{
  "n_kv_head": 2,
  "head_dim": 64,
  "activation": "gelu",
  "init": "normal",
  "init_std_down": 0.0601,
  "lr": 0.00836,
  "warmup_steps": 200,
  "decay_fraction": 1.0,
  "decay_shape": "cos",
  "batch_tokens": 32768,
  "train_tokens": 117100000,
  "dataset": "wikipedia_en"
}
Each number is 128 + 24 x the weight over its row's rms, rounded and kept within 0 to 255. Layers, rows and columns count from 0. Numbers have three digits each. The size before them is the row's rms in percent of the matrix's.

# down: layer 5 MLP down (transposed), 512x128, rms 0.0602, rows 359-411, columns 0-127
# up: layer 5 MLP up, 512x128, rms 0.0599, rows 360-411, columns 0-127
down359 066:132106138154127105125165123141118132130129153080100174108101131119162143152164166133102087105125109118193168145100138142161124139137159123179124121093128129133125095166131121172123132135111135142133075131166138154163128104115130131113092116144166128130139092115129123163175157119108124092143127125145163110148116132077156147153134150133132178095129128143116129147122166115172183144133
up360 091:128160165158157171147109117083130155129155166145091105148120140124114105085172103135059140167120137104092133144117149120167128161096077119125120136143127150131114192118111141094126141157122128112120123203138126113125106161153139155164170123131123149093145143102109105128126096113124117144134104110115128150092126129109089126118096116109157144122151145096130161122152155117109117141119
down360 091:136108130123116111145151143137157109124133102098153147105167110139168141176093158128149110095146127133102110130155105117114130096167134143100125122128155134148167084136162115156057117100142117130145169077142144156170138100097108103095087117119141116156118128151163152124126159126110131095118152164163127120165129145155172137172155106122122115146106116148124105090105090156148142120149
up361 099:146123119165095154166118134164138167094146121113139147104099126111154126104120166139128099142141163137122148126157126126097136110137148098102134184085079140108115122144100143173135114181165123146143142088130161076113145130154068117133154146162147127109103144103149147098118121122155145130092116151087114145134117120111129138092158131081145099121134150133126140130176116142161138105172
down361 105:109105131140135128100130138123100146164116140092133171109162133136144165133125110134135144168186113148132134129090108135143128151136163137152117131152145119145103107136129169145099117157097151129105169202147106152171110149101148093170114114110094092167114096161116087170144097142131129138152153121112163104092101127137141132137112125167142124137152140114152144101063148111138122132105
up362 124:104109118112152080153149159124135084143118140100127114127149168127166128123120153127123129122123164114118101144143149091129072112119100104115138112088171155121149116160134084149135127119150115137156129101107101124107151157130108121143110139112151147063107100105116121160123172184105114117159167141131118154136120170134066160144120114116098151109116157139105104133071126109105104132162
down362 117:129133145148085146083121110124149113117101141133128124121130104129095129146142127112137162159141089136149146104156111114169161110151129121114121120181101080116125123115161139106125136122121138117106107144132155119141148129078117134122135125156121117192139149155160140134120080122171135133130119146077107148108158109104115119104197126099120084161151106104128120068171166183136137099138
up363 104:130135158117129135147120111057123114139166175138144098113150154147142155125152118097107137142133132113140138096123141075136128190107095153099112143105148150086146152096169136134101100112129127117167136173106134129135113151113075130106142137098169087122118110121127163165106133108117154090140134144166109148150126117116110170170124092149151082116115131150149095147119130117153140139163
down363 113:119144177143119111102146129171156121148108103137129120116121141112144155117084145168124112104137094103131104169119094140127158115159137108152144155140139126159129092119121102137132134169141141148121128140136101167134154152132154115132113116188069156161115127118155098065142142146116115178141141073077146119113129142125155105135149108121144191145147111135107178115158129151108135105116
up364 113:119139127143139132102117149129093126127129129161190115147100127129110076144063130133153096152105105156143135123119119123173157115151114142133117105121131096121138080155167165160131130135130116152178101153120127123108141076113101123130113113151112117118117162106125138160128152134128162069098112119156135139099160140091138152102125138166095128090170188095145109139127120107088120118104
down364 115:142124075111112143154172132124105146130106139137132119138151155130107106117137141124113140128182116095124107163114130099123107127140128124164100163176144099062128125130131124097113093094160096122124090100106089166091119164110143136097170142128111132139158088115090141122106133125094114177124101134124169143140107148132141162111101178097152166133149099101137162149125160132137131137157
up365 075:088174127114128123132154122136118084120140123138137127126136126149160107127105106165142129132125121105140151138134104164120106119109123149182131118127109133146165154149120144121148135094094181136151108149146144134153119115080165116133117108125094111124132149094112093117141102173098188141139088155124118120122103167093152171127082104117135119098099118107122141092146126062118192165140
down365 078:157145132150110143150140124132148173136152128116118147112127136102087143109101141134163155151163145126133123183127102086109129117103148135114139143156177124123126133107144106126138141163183106132123141123094142102075158139151083129129146158114185165130116117146152175164095109090155057121128154126122118111110136102163128112134129170150128139149128109159106139159112153144168097105115
up366 081:154156171180140131112109141122120096137119136125119126147099150073088121102118084106138134128161114114161097149132126140119106145128111129146117150108092107106088105108129165115180140100169128150109126150116135090128108106133111166136135117166171178114082154098154144164143149100138105155124080133145106081140131166135112115148132141174082160104123142110135118117144108118127149096137
down366 084:095098095088138133160168090118156122109170128117117109147160143134152094118133129112112129148141122144117163145145124138135145107155142123098102138169178143129098134181126133153103127117081144100184128087156142153109114097151129105072126150085154109142151107092142090107126129158132133126145113119120126151161166094084135156112113104131113132122156085120153125174131141132145127146172
up367 113:124130130115174118175115179112104173126145111101130149126134133108118109126131127150127120129096153100128147153138123146120149117099085102148158127124164103137096103117102109188162105142153107120136163115134134109107160130067103153088123153130143126060099144109164145140118125138136179162135150129094126111151134129125125097116181118084148113114097172174119121112109152104149126114120
down367 109:102109141121112127127122120110144099128134125138111130112097098189112135131121113132132106153140100167170078089113118122149097141157168133135090098128115172100133170126149137098117167106092146124100139174124154116138089132177130123124171151127126149183121145121107152150120126129131072127099116068187102116113156136148123143118127145117112125135172090138117143110122129094127087130103
up368 089:142171133123129100103138103093129086108125156120118110112133124116128129067148111124135121169136116129106124138119126139151110124115121140135108120153080139112156124114134150135159143084139093105110136102124139154133104124120099101096153173161149105101085103129143106092126112106139103132149162148122114101167124106186114145176219165119099131117123110131135108089122148139117182147157
down368 077:121079119138122150140130111142097140124116113125122158150148176110113135140124139147095093088116119096156139108114102148140130142154131123131144167079116120140117146123162137133085077155102155140142099143107107130103126118117141147163088126099130141173127134131097158128125123121134140116127134126154180159151162148078112081075051079121141144120137143132107128183133121111131086142136
up369 121:164117122100098125123134145148140129169128123129181121169139127117107135086152176122129133153143087116138084095111135108146169169134108116137110120113153141204148115193091119110140102125121138135116149128094116136114079173127141151094130157131108162096099067127130092142123160153118112131138147151131133101118107131119109115140164152147120156119138126123145169165125147128098145096146
down369 117:114151125120148153110150110146131119122143106130090151116138175137125107149136100133135140165120147107119156138148142124101087087131140151083163122143112107095125140098145213171093165128118135128186120149122135117158129123137120122151120127119152145185177190110146159119120131113127134123142119103151153154086158088124153133143101085143133109112150128114107091129117097094160136140149
up370 067:155170163128102125193158149103162094153125171108137147166122150136147148090147089118117142167106136151121103123175089136117147106121126175136100143097119131166154125105144071135090128159119117122121152148171130110188095103162107121096113167148084127141105090129117140106090133123126141115095097129139097138147129159131138115134145124128109123131125156132172100117128136144113131125117
down370 080:131093157099146145049115070151123170094084126139099139101110119134112114125128170112171134058107094079120171132075111100111110119106108072136152090137128135143107109137149125116157108107158136103156091121102145139135156175140126140140135099121131109156141123124143133114146109122106110114148144117126115104139147094142132133131100129147118087115118103138102141108117121117139166120127
up371 103:153141103129097133155186129110152153115153128087111141143136148127142129157121143109133130100114125118086135151135125174135117130091101121095139095112116098075121133168145133141092146149089072159176091151088175114118137122126093160125140107135110146130149180110125124106157135108126130123136152156123098173124145144111100089117153103148144122124128115085111147169140108098158125138078
down371 107:128116102104139097127068148170081102132121132103133180120095122127128116151126121166119103177110141124138132112090121090116105080089142163164130143183137143143134097083115093135148116146154137089138138157106126114134147087091147142141128167110126113117092131163140157133148119136133169138146137134139152135119139082067127126163108120109110135126153159167151118114129135128126148170153
up372 116:080117155128123140138123078091090100182125127112141078142117130099089153143107167119096108149159127160149144136164139141140138139149150137128122169104083114130135132126126124128122102156137099148061150102158165161188138136161112110116139116144162099150117106152116128123150122159132131099103114132196129113130116091151131146118157093104129132123130132123117158150123133101148088112091
down372 112:174122105138146086144119139126091102146146080131133116133136094090154139134123128124127123115108113111115104113153159144111177091135151134125119144141199146148110130140096108128134133144112122133133107154128179113149150096063145111143137162142082107108096130126111150120142121118168107120146103139072096134152146149147127100116117113117138169172085110122115130106150094163063122123154
up373 109:103151165123107118109109139089158110119146104103149153157129164145085138156097109167158059136127117120117106116167098145129120111092147109117157144115130134173110131157105093177153121151125144088091113136154169142125171115144108132123137121146103120098107129094122156130154124133142128146117111134106132119122110115118094166103118120104089115109143163072138177124156123154153112151179
down373 115:145130114123109094106139097112078161144103124076154158101093122111152090125143135110129160129101133139127099082125129147121189181117157144181172114133169149126104131109141127143133116086129130154118092123064128106114121161143112134112140102189150108131114106144156098088161149117112120118128145155136124173145133140150159136120115119132127101135095135139146109143164109120118108107091
up374 113:119108142117136147150182120139181167093129127086089138127090099100151121135112114104155120138140117152141135120134150075108136153099163124155129166149151101161136140136141138141129145149155124111145158120106109146129136106126104166145107083196137123102125137137125133156137131168124105094107176114114067096126117108122101142131106118095091096136135139122144124168147156118138065146106
down374 115:131117113127161093092115116128140113148158108111167149135177143133152154115129105125084130140145115127114102190126086166135112125150110099114133160156169161134101106140105171129107115169118078170144144124122128099144126145115140154134169092097165135075144120151113122134138132127131136136148128130143157114154136173109143081126160097149125167099109139156110147100118163138085160101109
up375 088:126129142164149116134189134130123106126097149089123156103084107152147162146137147165163124176122133132123129158141108079176118114059114104139133102123163130128151131132123088135118155123126125094204154156124100130169106144121119126135156081117104117106153115152106144134124100107158147136123171140138115101088138165130130129139093097113155134124097134155173125130108134143104124148131
down375 092:142130173113112147134115153126130170112154132117164107141175160125126106111115138092087132076104094109147108100091160123090132133204120108138100120105117127125124198096107132137099098114123122143084095149124134144121137133107114123138094156139129134166100140105141113130123163129109105103146102083119161155141092130131105151143165179153139125120105136122082129141120133123149169108118
up376 116:098129132148109105182181073097150135135146145137121104132130145106091152127171118131126100113171142148115121149133092115137111135116109126107156175138149133104165180135113089127118140156156107135129091146138153137151148102129134136114097078148141099157134135085143134129132123101182163131131124177154080142131137147143078119094147111106109107122114136106096093094128145096109145148109
down376 124:167128165100156116114082133182092089122101152130079118139128109117099117113164142129121125126099113157125120156091091180121147121115133146123158090120146122156134157137127171109150105157131115133144125150150142123136152133155112116089171151134162141151124137139104136108099127118112114122118195126161127153143128170111143092170119126119127092143146154146140177162191126128128108096114
up377 094:104123106110128151100114109095130115145130148060115136128122126124130141120116139132110167139084136133158101167145165157103092126148116122141161126122111139099148157116125080173124135097142203153094161177131120143122152102133139130145148144123120129127120149093138095106154148201123123123176125125100113095132151161127098119152148098084119117139062131122127111128121151126133157104124
down377 097:125138153124143088147152110128112133134114112162112098156144181123078145120101089113190115142176148123136099120117115108102136101147093138134121138106147079126127123110144134107156136139119096113159087108120129122108108102103096142105107120160122124135138131146109170097118137088113137146077110112142153150159160080102137149122083123173122083091177115129155141138140113104154105148163
up378 080:102180123157088105106140059126168085115127122142076107172131160097092156113150074144123130148149126123144137184116129151112096121103146113131120144149122119136089129120151087153136131115116163103121109117128108165166174096124117117135142130162127134150144077109143124095139130092133130102159145115135132127159107164092126147149138130128135097155099107137138137141114145166143170127104
down378 076:114119182123104153117143115128088129129117150123155098079108173142118124142086142115122138139148144144137091149101102117107128143131091137113141108141113124156133081150102139116145162123125114123083121136112142113140137145168156162091155111156120139127127158093158155104106144148100116104081113107129089102106168096112156165171102162156132135090152130130169110089096155137095171148128
up379 095:152105118106125086129139150093125107113135167138087135103116127141109133093123127106127139167139084131139175096109144153118078153174139120102145117123146103105079137091162116137153140129110067136160148146139098116111120090124091126120149122158157104123080117133115140143156122107140134089146152126115086100178144143148121122139162060114120135149117139147112166121118140173137101148121
down379 085:117075182137117160134109125148130130135148141135152128158147158096163128131148077172113100110119162163114108124138144139129131111113118174108113150108135175059111132137149128144114108095147191145126130125105132153143102121157095109154126132141102136123148113156115138132129121163149119131110104152145105149110107114154098134106137188123131127100173145087148151122145096095179115094101
up380 112:130120108133174164142150194121137143114167098111148173128129159132166118123142101161150125139136127112079118085128141093116088153095136118165092124143084142142099146151126162114135117159127116166122142124154144130096172102132146128181110135111127124114124136160136120173139135121158115128115139109118118144083084148119092127095095133135101143146107172116113157115075163097108121136136
down380 099:131144165112118080132130117147107118083079120131143156089080157124104121154118118140118092158119164105132141139119054144104100105126134101106162102125121138128144098113084101132101146143085110119106089129096160108145128135073168155099166100122126109142121126115108147115145129133113127128094122145126108158151134117133140153110126111080097086154121128090140130144156183139117130093127
up381 094:132092150191116144141126109150144109127104096131156168122146106098113154149088160116164125167153128165168131160134152115100115148147123103104106106171124099106120098160113148124128124147140110129147113108118095141119117157132093123141160109125133088103147146114168166162121175109148119123146121142129127079117104101105126142114104151160164125132076123125183131123140069154162106130145
down381 088:094133206113136093108138137112124137103140126139145090104124102126169116116126093156117118084115115122082112092132097140189124130106120133136136145084171149134131152111155139131155128136108119126125111159133152116158154061112133143115111132149124142115106100160088121139162166172108145128127152123112142155098143174146148098149150118116096132115118152177098103128106166144126155131096
up382 095:120148137164146097114133126120138117099127111130176160113103127147190155111143098094138127141133097137120131115144172139118174144113093130134120097146099121134088114160126161123130108127103115118155139148115106073082139145127134089172154128156121156139107114150153147161084113095104106122124101098132106153110147125079139149122124126058111119177114150077098137145103138112126128093140
down382 099:144132107096169133144155181144106128154130148112097134138135126106105110172109128141117124120099135142139092114108093129165114145155168134134110129073128145120188159120157131109098155115141122120105157097153117158147112124107130138116087089063133100110159125137084115096155140115130168135155163094133111132140094183155157098132119128137149113085162129156163126119153147116148147139136
up383 113:158100133151173141116143237116115097127145136082147131145093124115126133138127089133138095150148152135114152097137121139122122113153160123134092091158104145113126110138143142153091092172130102150093113148099140105122122138126101120126092129117146129119103116109160184152115125107118094146090163111156123123141130108131137150106092151109128144128079137127101146160118167127126091104101
down383 122:120122123152145142122119152182140123126156143135127140123140095136112136102125141127145159150107137137123144114093132096105105110094129107162130118120113118170100119065129139165127110042134163131125096127175096118142118131167097102101168122164102127126150125132130110072121133087167106137171134114125132133107117119118126139096093098177124137159104171146171123095153162149114102122137
up384 100:119130125085090144089145096131180145161128104107124105162157142101110104130097130083101129161130149154132083110147149087134086177101117119168135144133146100171118118117156170134128138139084141127139091186146106125126127136116094109162132133098126167089123104109118116151119138160114081095166173148125144102109143129107097096091141127126138158143129148120132112131126151121146144123137
down384 101:110171108147174119159147136107096124142115130141127126113133103142100169107129116191148127121154105067117175143122097156130125119106153147063124079098161161141116122160107112147155132151139117141142152083122170090106140126129155164128110114125152086131132143144142138126143116123133125148110094127139122162135145132158118129207168125139144112092129092159138143127137116132108144124163
up385 093:114126092122112148174147116129124107106116117119138131117130153105147176128121170133120124105134136087136090140114097104130137147106090124153133165181105146141130148120086134123137130194168118134118140155095167113111124092156140176134143100130107123122208142091116143117132170124166138123117110124101117143113109152109128102114094144102145116084127174116123114117091123181152149107099
down385 102:146130131146152119130118152128141166151150135144129133133099119157122113089160076144164166131167130200145129127137144122121130087098152145110146111064154093126130159140157129141119116113103123103125128119121130126153130188117135105148108113156149100121094148168167157129112089090123142154157107154161134179099120139137125163128141119168132130133117125145166175128151102105130125162173
up386 109:135117118099157147170144117142158104147184125153121145163172139133122131127140157129095170128127155135136146133131127120143115122132100102088111150099069124112121142136100142124117105088104123115102066119114171136124139080170110119118110092118137181121161126161141096100144145157129117115125084125101150182116091110128100122130138137129129127125121087172075139166097116154122111119124
down386 105:143139109144159132156135112108136124097089149137144106136154116141114158143187156097118160113122104131098147124169148076136110108130110111120130119171125165097160081077149153129109162136148138114142149133122087161123130148114117100132103140120125088168152129128122160168134116165142109139166097129133155123110160161102157162109119136161181130104161129097124119126157100087090158142114
up387 094:095144137143164098142124118115137118093107152133127197137147096131134186106123119123139124117083150095162154122141128149180116099104163095138121119113119107115119144112143154079158140121102099110126132157115150078124170111141137149119157123137154097112123124095130125101109122119141165100130114119125132104104119185135122137112137135081099144116095145142116169069133122154137079170151
down387 084:144121086140149131154144136126124077124094114161114128127112168108127042139103117107135134117167164124157107151100112144113134142168119184147139101133100098136136134113151121156127135127127135146153124138098138116121123130154124150154148092130091150158116155134147158199137134097156095163131149164115133126121116103182144113136123099123126094102150093121106107158114158148159173138150
up388 088:139102159102113124111116147177103144128107127136153094097105138104126165092118121119106142150097147145138137155125191127116142147136139149089112146139162090108105096113149108092162118130141096174147116160136150110107113109099071093118126101129129122168090085117113162184134154159132147098075127096112135132134097105127118158123102121164137148134118146139151132151108127138137094174134
down388 083:139124145167118094146130089123132080125128133150118151106150104094110117150085140123145100134159122114144086100136113137146138153150104087161109097132119157114118107174117127111122113117122113051124132099138088141111138097130152141134143166123145111090141130133141105116125111095123119118153103162140095124090104133101120112153130125116113094146162132102167104140153184185147155062128
up389 072:124114112142087130142127138136117087125137148133111103108158084129148113158118147112119135164183169166102120088145139136137177174116102133127124141157180135157145121115142168137136135131111157127156135154162135100165133115147162083132089140137110161104128114129106099126128106151115134081104104171119107150142102172082153100178100098134117108148164135130131102137162155129160138115153
down389 076:151139118101173142123135123147130139135143094102124151109136117118111134088099097171149121121080089139125124154128113079165113084154179122148158113161127145146137143139136124133104131106158109111148128084111103136097108113125094144140168138120130137146130158154132173104114137112166104185161141070107102090144166078159144147096136181108146151145128118126099149145126129154141130138139
up390 107:089098137119133120146167159145126120076117111108167133111123127097172097140089159128140117145041104110131142139140123131149127145136143095105114097129127129095110115096150100160144148119133157175146135129112186089113152116148092138118130128127113140135092144098147135133137123082148115098085153105113145148118135085081121172137126125119129118106149136173112171134141151105099114140095
down390 105:135133123128090085137106094107095117147153142142093087130125125124153163129130083134122158143125128165079099123122108064113107131096100143119108128165137165144116117144135121074131083114121113181121114123121111159098135126146129163122098118123154094101119139078093134183099126104096138128189137120151122131113164161113122082144149119144126128101140140099103108163141118150120127147149
up391 095:117075143145099104167124202123159131102142114138120133152107097167148113086118119131085101139168113161087142149115121125149149080151135135127147151110117125155142073134133156137140124117100133120140094124110114152137142143143136056181132148144142133088105142104138169175147149139117126111146118143125101094157127098071142126134142166125125108116147132135118104149108118137132140094146
down391 094:150138092129139071170100108149122160156082117174106121143141141143112092189137117144156120086133109126123136120155103144116133164107158130113082140145097160159122131151154123129142130114142126170129130108109103134133110120150111169148164172129121134072113102132133134090101107141110122173153144138124145087111112139123102114139104116108103100183144132136119094109154123091098167157119
up392 099:103135108123106171159091126114066142124161139132151106112169152141116090152130120105141127119130122160135113115137153187157157122110168162151130094183107120135147127107119158101143099126136132137149093100123127107116126129110128136129069145130140149150122181122137150114117157128102121113105138149114182168159142087093148104100131149135127138131152160146144073116095104084104129103143
down392 105:132132152123133097150136127130173137120119123127125105147082129115164115099131101142159160117174127114114117114130112121110083114133109110133120152082131121079106133096135143184127165138116122121143115127160143144141125104142111088129149152155058129124154124123139092112113132127130095124131098131106124104111111110121158147157139135158147135136120104066073160139144144100211167120080
up393 104:125088160167132152158122118093120131168113104118132160181161127124130110173124156141137122130157138070084131169142098104138130130136154142142139174154089155115161142035106111110101118115140114107129141102133127167122136141109118161142166116163151100084133147123140083112157135106156127116138138149088124132116122086136126096120155148128113122123151134098130138106143119099108132151135
down393 104:130118074109141125129110156182155109073165166117121108134119088107090144125107121138162127106124124149148139082125121134150119108120113116093115094091139120145137144189181158145135120140144104116136146150132143116170122132152125090138129144122107125134138121149127125134115108180154151114135100174170113131150114179142101117146126073159158122094083127156161115139134094107108107101135
up394 112:163127114096138128134108122110124103135181171143103141154124109132123112098139145114160173126131148101131095107136135089124134150114114093110144139120131086131179119159102105158118115165102163088156108145089141141183136150128120153141151138123128156143148159079080152127097160135146121153109161121073116112124117090118194144117112146150130131078121097144121113124099120134134168136133
down394 113:098134111133099137151157091129102154130094131162152104121101128154095132163143111122096107152137140154165148113128109134123151122155115149151123137128123140102085106116139163109148122142178112186078098126157134121111101113170112144125103108122120081147074117109169116134151123098096109082136100163150126121126116134157065077139115120111088151128114178129133103122150115109126110136149
up395 096:104123137105160104155104141118137087161117138110134148144124116142161143106107150140163093170150133102119093121137120140145141083128107119112100101071176116125113143126172119156133205119126101093109166156146155112152089112142100106117153099166093157101101152115125111144130140115140126135130131152127085148112115134085094114098141153128145136126100105110140118133123063135110088146142
down395 091:121137120138100137131155133132142147113102146121153105142105144124094102117131134129112145146077148151145147133105126090116132176130152115131135139123105140102172103094091113131119086119164164169128101090085109122098170156116181134159106149085130090163130108115113122123131138155111104143144093121142189123135166126154146151147122128156073111084157150144116106099148179124112157143138
up396 084:138122101113126136157101131090116114128150114131118114144136160121118126159153143092100154164140197150120164151129145147165100125132135076108085148149077108150142105103134118123090118108183084101141115129144107125157108079120092149108123114158122163138094122138133151140135137132131154090123173132134105099130085136121172090167138136089132132158116112169107105130116136099133130154096
down396 087:152130185116126127140110109169119123105154156101111112137109122102136146125162118135131147135117105124139120129135104122136130158121164145166114148141124101093114126133148111110204111072073115106101109081110133155124156123152173133138136136140141116122134106135162101148111082116165112113145131193118144170110124102150101180115133143115111123144114098111141144160085117172117121115180
up397 101:140158139152143176135122155140128117157128117094140129153134138108139183133115126087196160148117133123099107090122161118091094100091107126150142113124130150106134094137139117118117081130130135140124113174141134156131092134094119135109069055120171124119172110142138141129134145114147135177126173119115145126127131099134107124113175114128148152135108130126105074149113173131139104124147
down397 096:178105138133132114111152109149127125117170144119117161102147089172131146132149164181096119138152100146113174113112088120154143127137163122105100127147123126172134132131141091140114181112107116127143142081125125115085148110144134119167170171123105119145094126135100121099099136149135125112145135103134093152118090110164130149147090153139116140186129160082158157099126109131147144093133
up398 130:160136109121105114173108137110081151086162107116139135128118134103116108139126118133134149107104131144117159120117149173103102068144163126143151119137086092125096129094107135117128095160130136148114142153168142147131141128095132124150110153150121100149135166138135113083119089125128138114115147145097105173146135140165140121140123129094130138110089091168075174130099159065139154173132
down398 112:090162086149183114140162155124129143145137128117133099125163162151132128131154114144142119134116108133132100136175108161146106183144122129181131161172168143137152139147112154121122143122183133087140080114093144130160120102136123112127170148108196103115138132109150148124181165133132118116120118106139145092128152141130116161105138084143143147089151114150158115115131131091132135127108
up399 128:128140118133139154199136136070144125123128174104126168113135114126144119129131142150110095133074138148107155117133060141098076128109119131116139158095143119116113146068097107158131159113136137135124152133132152155120154159150142102111125137179108104094108184143115150106119110136155149158086125149146111130136138097173114098112143128070118146161131133136113132124153124118135101124156
down399 130:133110153115124135105112086156161094124114168158108116132138145101083132124101115166141099133157113124153122113103135123146139153127144157094089132150105145114134155144137106122150146121139104127124125102064105118077156125106094118144117154159148163118124088107130115170104138112064136112159117137122137146118115129078128176163150111135118079141154117107152107178113149178167120116151
up400 106:153143131089086144199135127109098124128139125095134154089136143141115131138137146112109100107118114155120125110115117154166113115119135138095116124129131091099093125090128176098089122114159127096127112132150130120150134145162129095110146158140175146127117143070147115100140075139153157139078081150129110102174144124116119091152129158166127139141136178139105150169104137111144141153106
down400 101:124122115161155117114098129100126146168134099157123098156179146121167084142148099130099135149092164108115100135145107086117121154136115160149140167144125116142113118114126124138137144118101124136130137124141118152100109124113193152126160120124130112127135133163174140123150185137077112137168146099108142168092098101121134166102117132133147116108104101087133105091172141196114135132122
up401 083:180133126131117099141107145129157135076133102105150144141102104141057132146128160111113188144130152094155153108126126150100111127152113128153097117152101138095160090116101134180135135108165175143131111171123162178146149147110085138121137127127110123134126129088113134110136134124159161112091097133127146140141173111118131118097091140089130155163124090147147146129143097121096120130110
down401 087:079141141101135145121156115133111123165113146157114143110153145103200107102112119150117083103110115168122087135159110106168133138113175101096134144135156084146125144128157105104124115137097110130109161073147135118149124117115167113114120166114135138139134111151163108142162110110095106157139124129130099109153078094130124104138146099152136109112075180134109101136102144105162131133147
up402 092:143075116132156130116099127132114149101126162098133123164110091122090125125098201099099180136127138134118103130163140134155095116119155114132115111143095091137159140097139117135111121137102143115138083165110104155149150104102125170130129110129175156125119102130105138150138129163094109131127159190097142142096126145124138147145175151154142127118151116130130111138173077147108130080138
down402 100:161140124134096121115168165168140172164142118170145161106118163137183138142115105161163100150153132136125149150105149111151154127128077160098153141129148173175135112115131160110132177151111100116118166140135121109092092142135123072156160131131110122106117148099127091127123098083147114132160160123149143124110135125139151136135103119109101156139133134105096169121121153105094147125109
up403 118:145160114154096159155105132138124141154178121138171135136141150154075110099130163114120132166096136116151139103126072139128111114141125106117107160118119102101112136127128152112133138172158104117125103133152137124117175143127146096090111123130131101145147125100126095115170175125164124179101084191103118141125102105144123081141144089146151111127093128130096146155119118087161132149137
down403 121:135114108171139081122180132163122143172125116128135155092152118141151161123107109176110160107117089163156127120103134137120165186140119148086135137091147125143116101150095122078133139141114132139137164120118132128144099138118126126167124109153106149093107131112154165122143104120096097131123141100150139113123093116122089147077103129155110108138111109108122133076121102113082159073123
up404 097:144154155161140120171125122102117121123138130106136112144131142142130115105131134091141117164115140110139106129176123129098152147149112095089109136120092163143060144124078092079111160163135121110143143101097101099160135169136100095133151122166131116101129123106133147095116171102139097183155131117131143130118074166137131134107143122116137102089128124150161133116129091109177124151090
down404 095:120130117102151164148173116146152134121113137193129123132121127134124107119155100163151163124140160127112121202120114108162129128158149131150149123096124122133183112122174153157139103112156115078155098142126148126095113104147135159111158124115130108166130118111159125127115109121121152110130145138127099152152189087084151161162142169141100126133156124133097151102119131119141088119175
up405 076:134157150093104149119113093124132123108125108115139121118110136135167078088099123115150096140123120113103071108091169090125123174093116146127140157085134149163129161129137100093130119143140132119117154112141126124181156162085123122141140115104113123125120158112131137163082126114116160123090142132122133186113132153175078121146093157154085113122120089080108143139144122120134103144146
down405 081:128108123152159079120108164144124131164153127125127147134154118128134174150151139146131147119145154147159201093160137174162129110137139132135115089158159128082153134166151160156120121105144137137156117162149096146088120110154132137136121151136139117120141129130093103135216147145143107136179131155158144102161159118132134134098123129093161140137133168143152130144118162135139152152112
up406 064:095098115114089131123117131166142147080132129106108140136174102147102105100135088153133141168093136144128124161119158145091109133131145135097128160094131125149161139140125177101160148153134111143121173117101119135121102081193163163124142101125144130140114132129135155123122151147166130106124080097069098102125125074126127126160114122121143096131090101117132142148150130131149090128092
down406 086:140158144128130122127137158142151141136108092136109111137078144115132149163124133097134102095107119141160144122140124148153100127142121126131136108157128146089101131171107126165122117097128133101151125149147127107107140144106096134164149170168138143164145130128120093129149082135172096160165157134179139180109160160143157187099178194108139147120174128149100102121145118129136140125126
up407 101:102125153159112152131108110172094150150157079167161128102159142135124125129183171155135172133124128123098160108132088107131151143116122129140126141128094123122085114130085187116111132150130098157144126162131132168125141145117139159114109140088117126147094108143140148121129117127185129147116097101106155129107098111099145087109100157147139137129111097116158155146130154167138146069148
down407 085:127080093132111166135123156125099158070094125113131119131118128099126142171097090123109106116115102145152094141133060106113127150128169144107145140143142135122143116123137106165147107101165115118106107105097169125095105152087110101088176118133140161133141149134156145150107130134124114121117148167150133116141107166135142141134181089125098141159145144074159129126145094158117136162125
up408 112:149151072116099136139132095112148138147132104138138156139115162103119165116169121086090158141117170147118141117105110129123132142107104154127117124131094115145136112095124137139112112134120117069122079159139108149129125166087171114099141180152108154110125172098132090114112135161118132126120153149102141158118150094153132174106108098085164107153103085105088134103124108106110154141140
down408 111:078096143139137146119087111124170116170147143087077150131116080123159116177137118143151130142168094098099120137150135119135100117125119106139136123151127137120103124134129132131123118108120141129133101143144115099151149068157124142136134168097154156152146074124102084143104106110133117123113162154121140098134114122077086100152086118148085150113144128110150110161113186134169129133122
up409 101:152171118045128129142136138072123078122148155138092100094137144150124076115150081143124103148116103126148116155133152140159125133157109108168129117170125123146136106162145093161140143142123117159136122157138162090099169087115161136071123148143115148123124142115133141122096139126087103128137099135153153121148131135136141119111136111117142104102161182127104153106135122153142117140099
down409 109:131093138162098157113133147140151186116083138147146146141124100088111142154115159167117122132150100117071145075092100104126128119086154133102161123121119140113140134155123142114108108110147118120115104133121081162112086151134107121123095133125115129142134090147141143143125084161174168143107104130123138157105089125144124134185156130157145132154147134123153076128123104074118100131143
up410 107:114149154104133112129168167131150117094140114129155145079068111100141155149151131101166100147098106142108151114124104110151154113109121145152139107142112130131135129138085107126093112202149129171138138126086163120149100119108143132100071168111106159107162146114093158151123146115104167162101148107126132131133120091084142178148097134120103122145146144106116116123107146142114142136121
down410 106:081138097113154161137157121126156135096121123081133105131158160131158133121114152123161136101137148111154125172124157114158106183150107115124132179121134124104109137128121132118123126077154189062153124125132089109137167178148155104120139121152173070105115139120147124103137163123135100140167123138105103163112122146143140108128161130131161142110098121167113127114156097148115124131144
up411 095:073112139109140134124170163129153132104153136146163110153132141113097130156119089127127105141125108146127139117134121169168117091116113152135090150160138114137090129090136090140108109103142108135120129117094128122120114090138120102129172106167124123100084119129118151144153113100151148175169114137139096106140120074093148146098109121099158101159100161179140119105187161133137112095145
down411 101:128103097143119100135157118084135135119107086118145143147169126112140125136169097166093108084113161165142166148131121104131118113093147131101170161108117101085194159114137158162141107141129114139151100099158149097099131145155138153079091142150109122133158118153152124117115153106145115116102123132123155140108131082130084160149131118121127108128107152153104126135136098113153133191131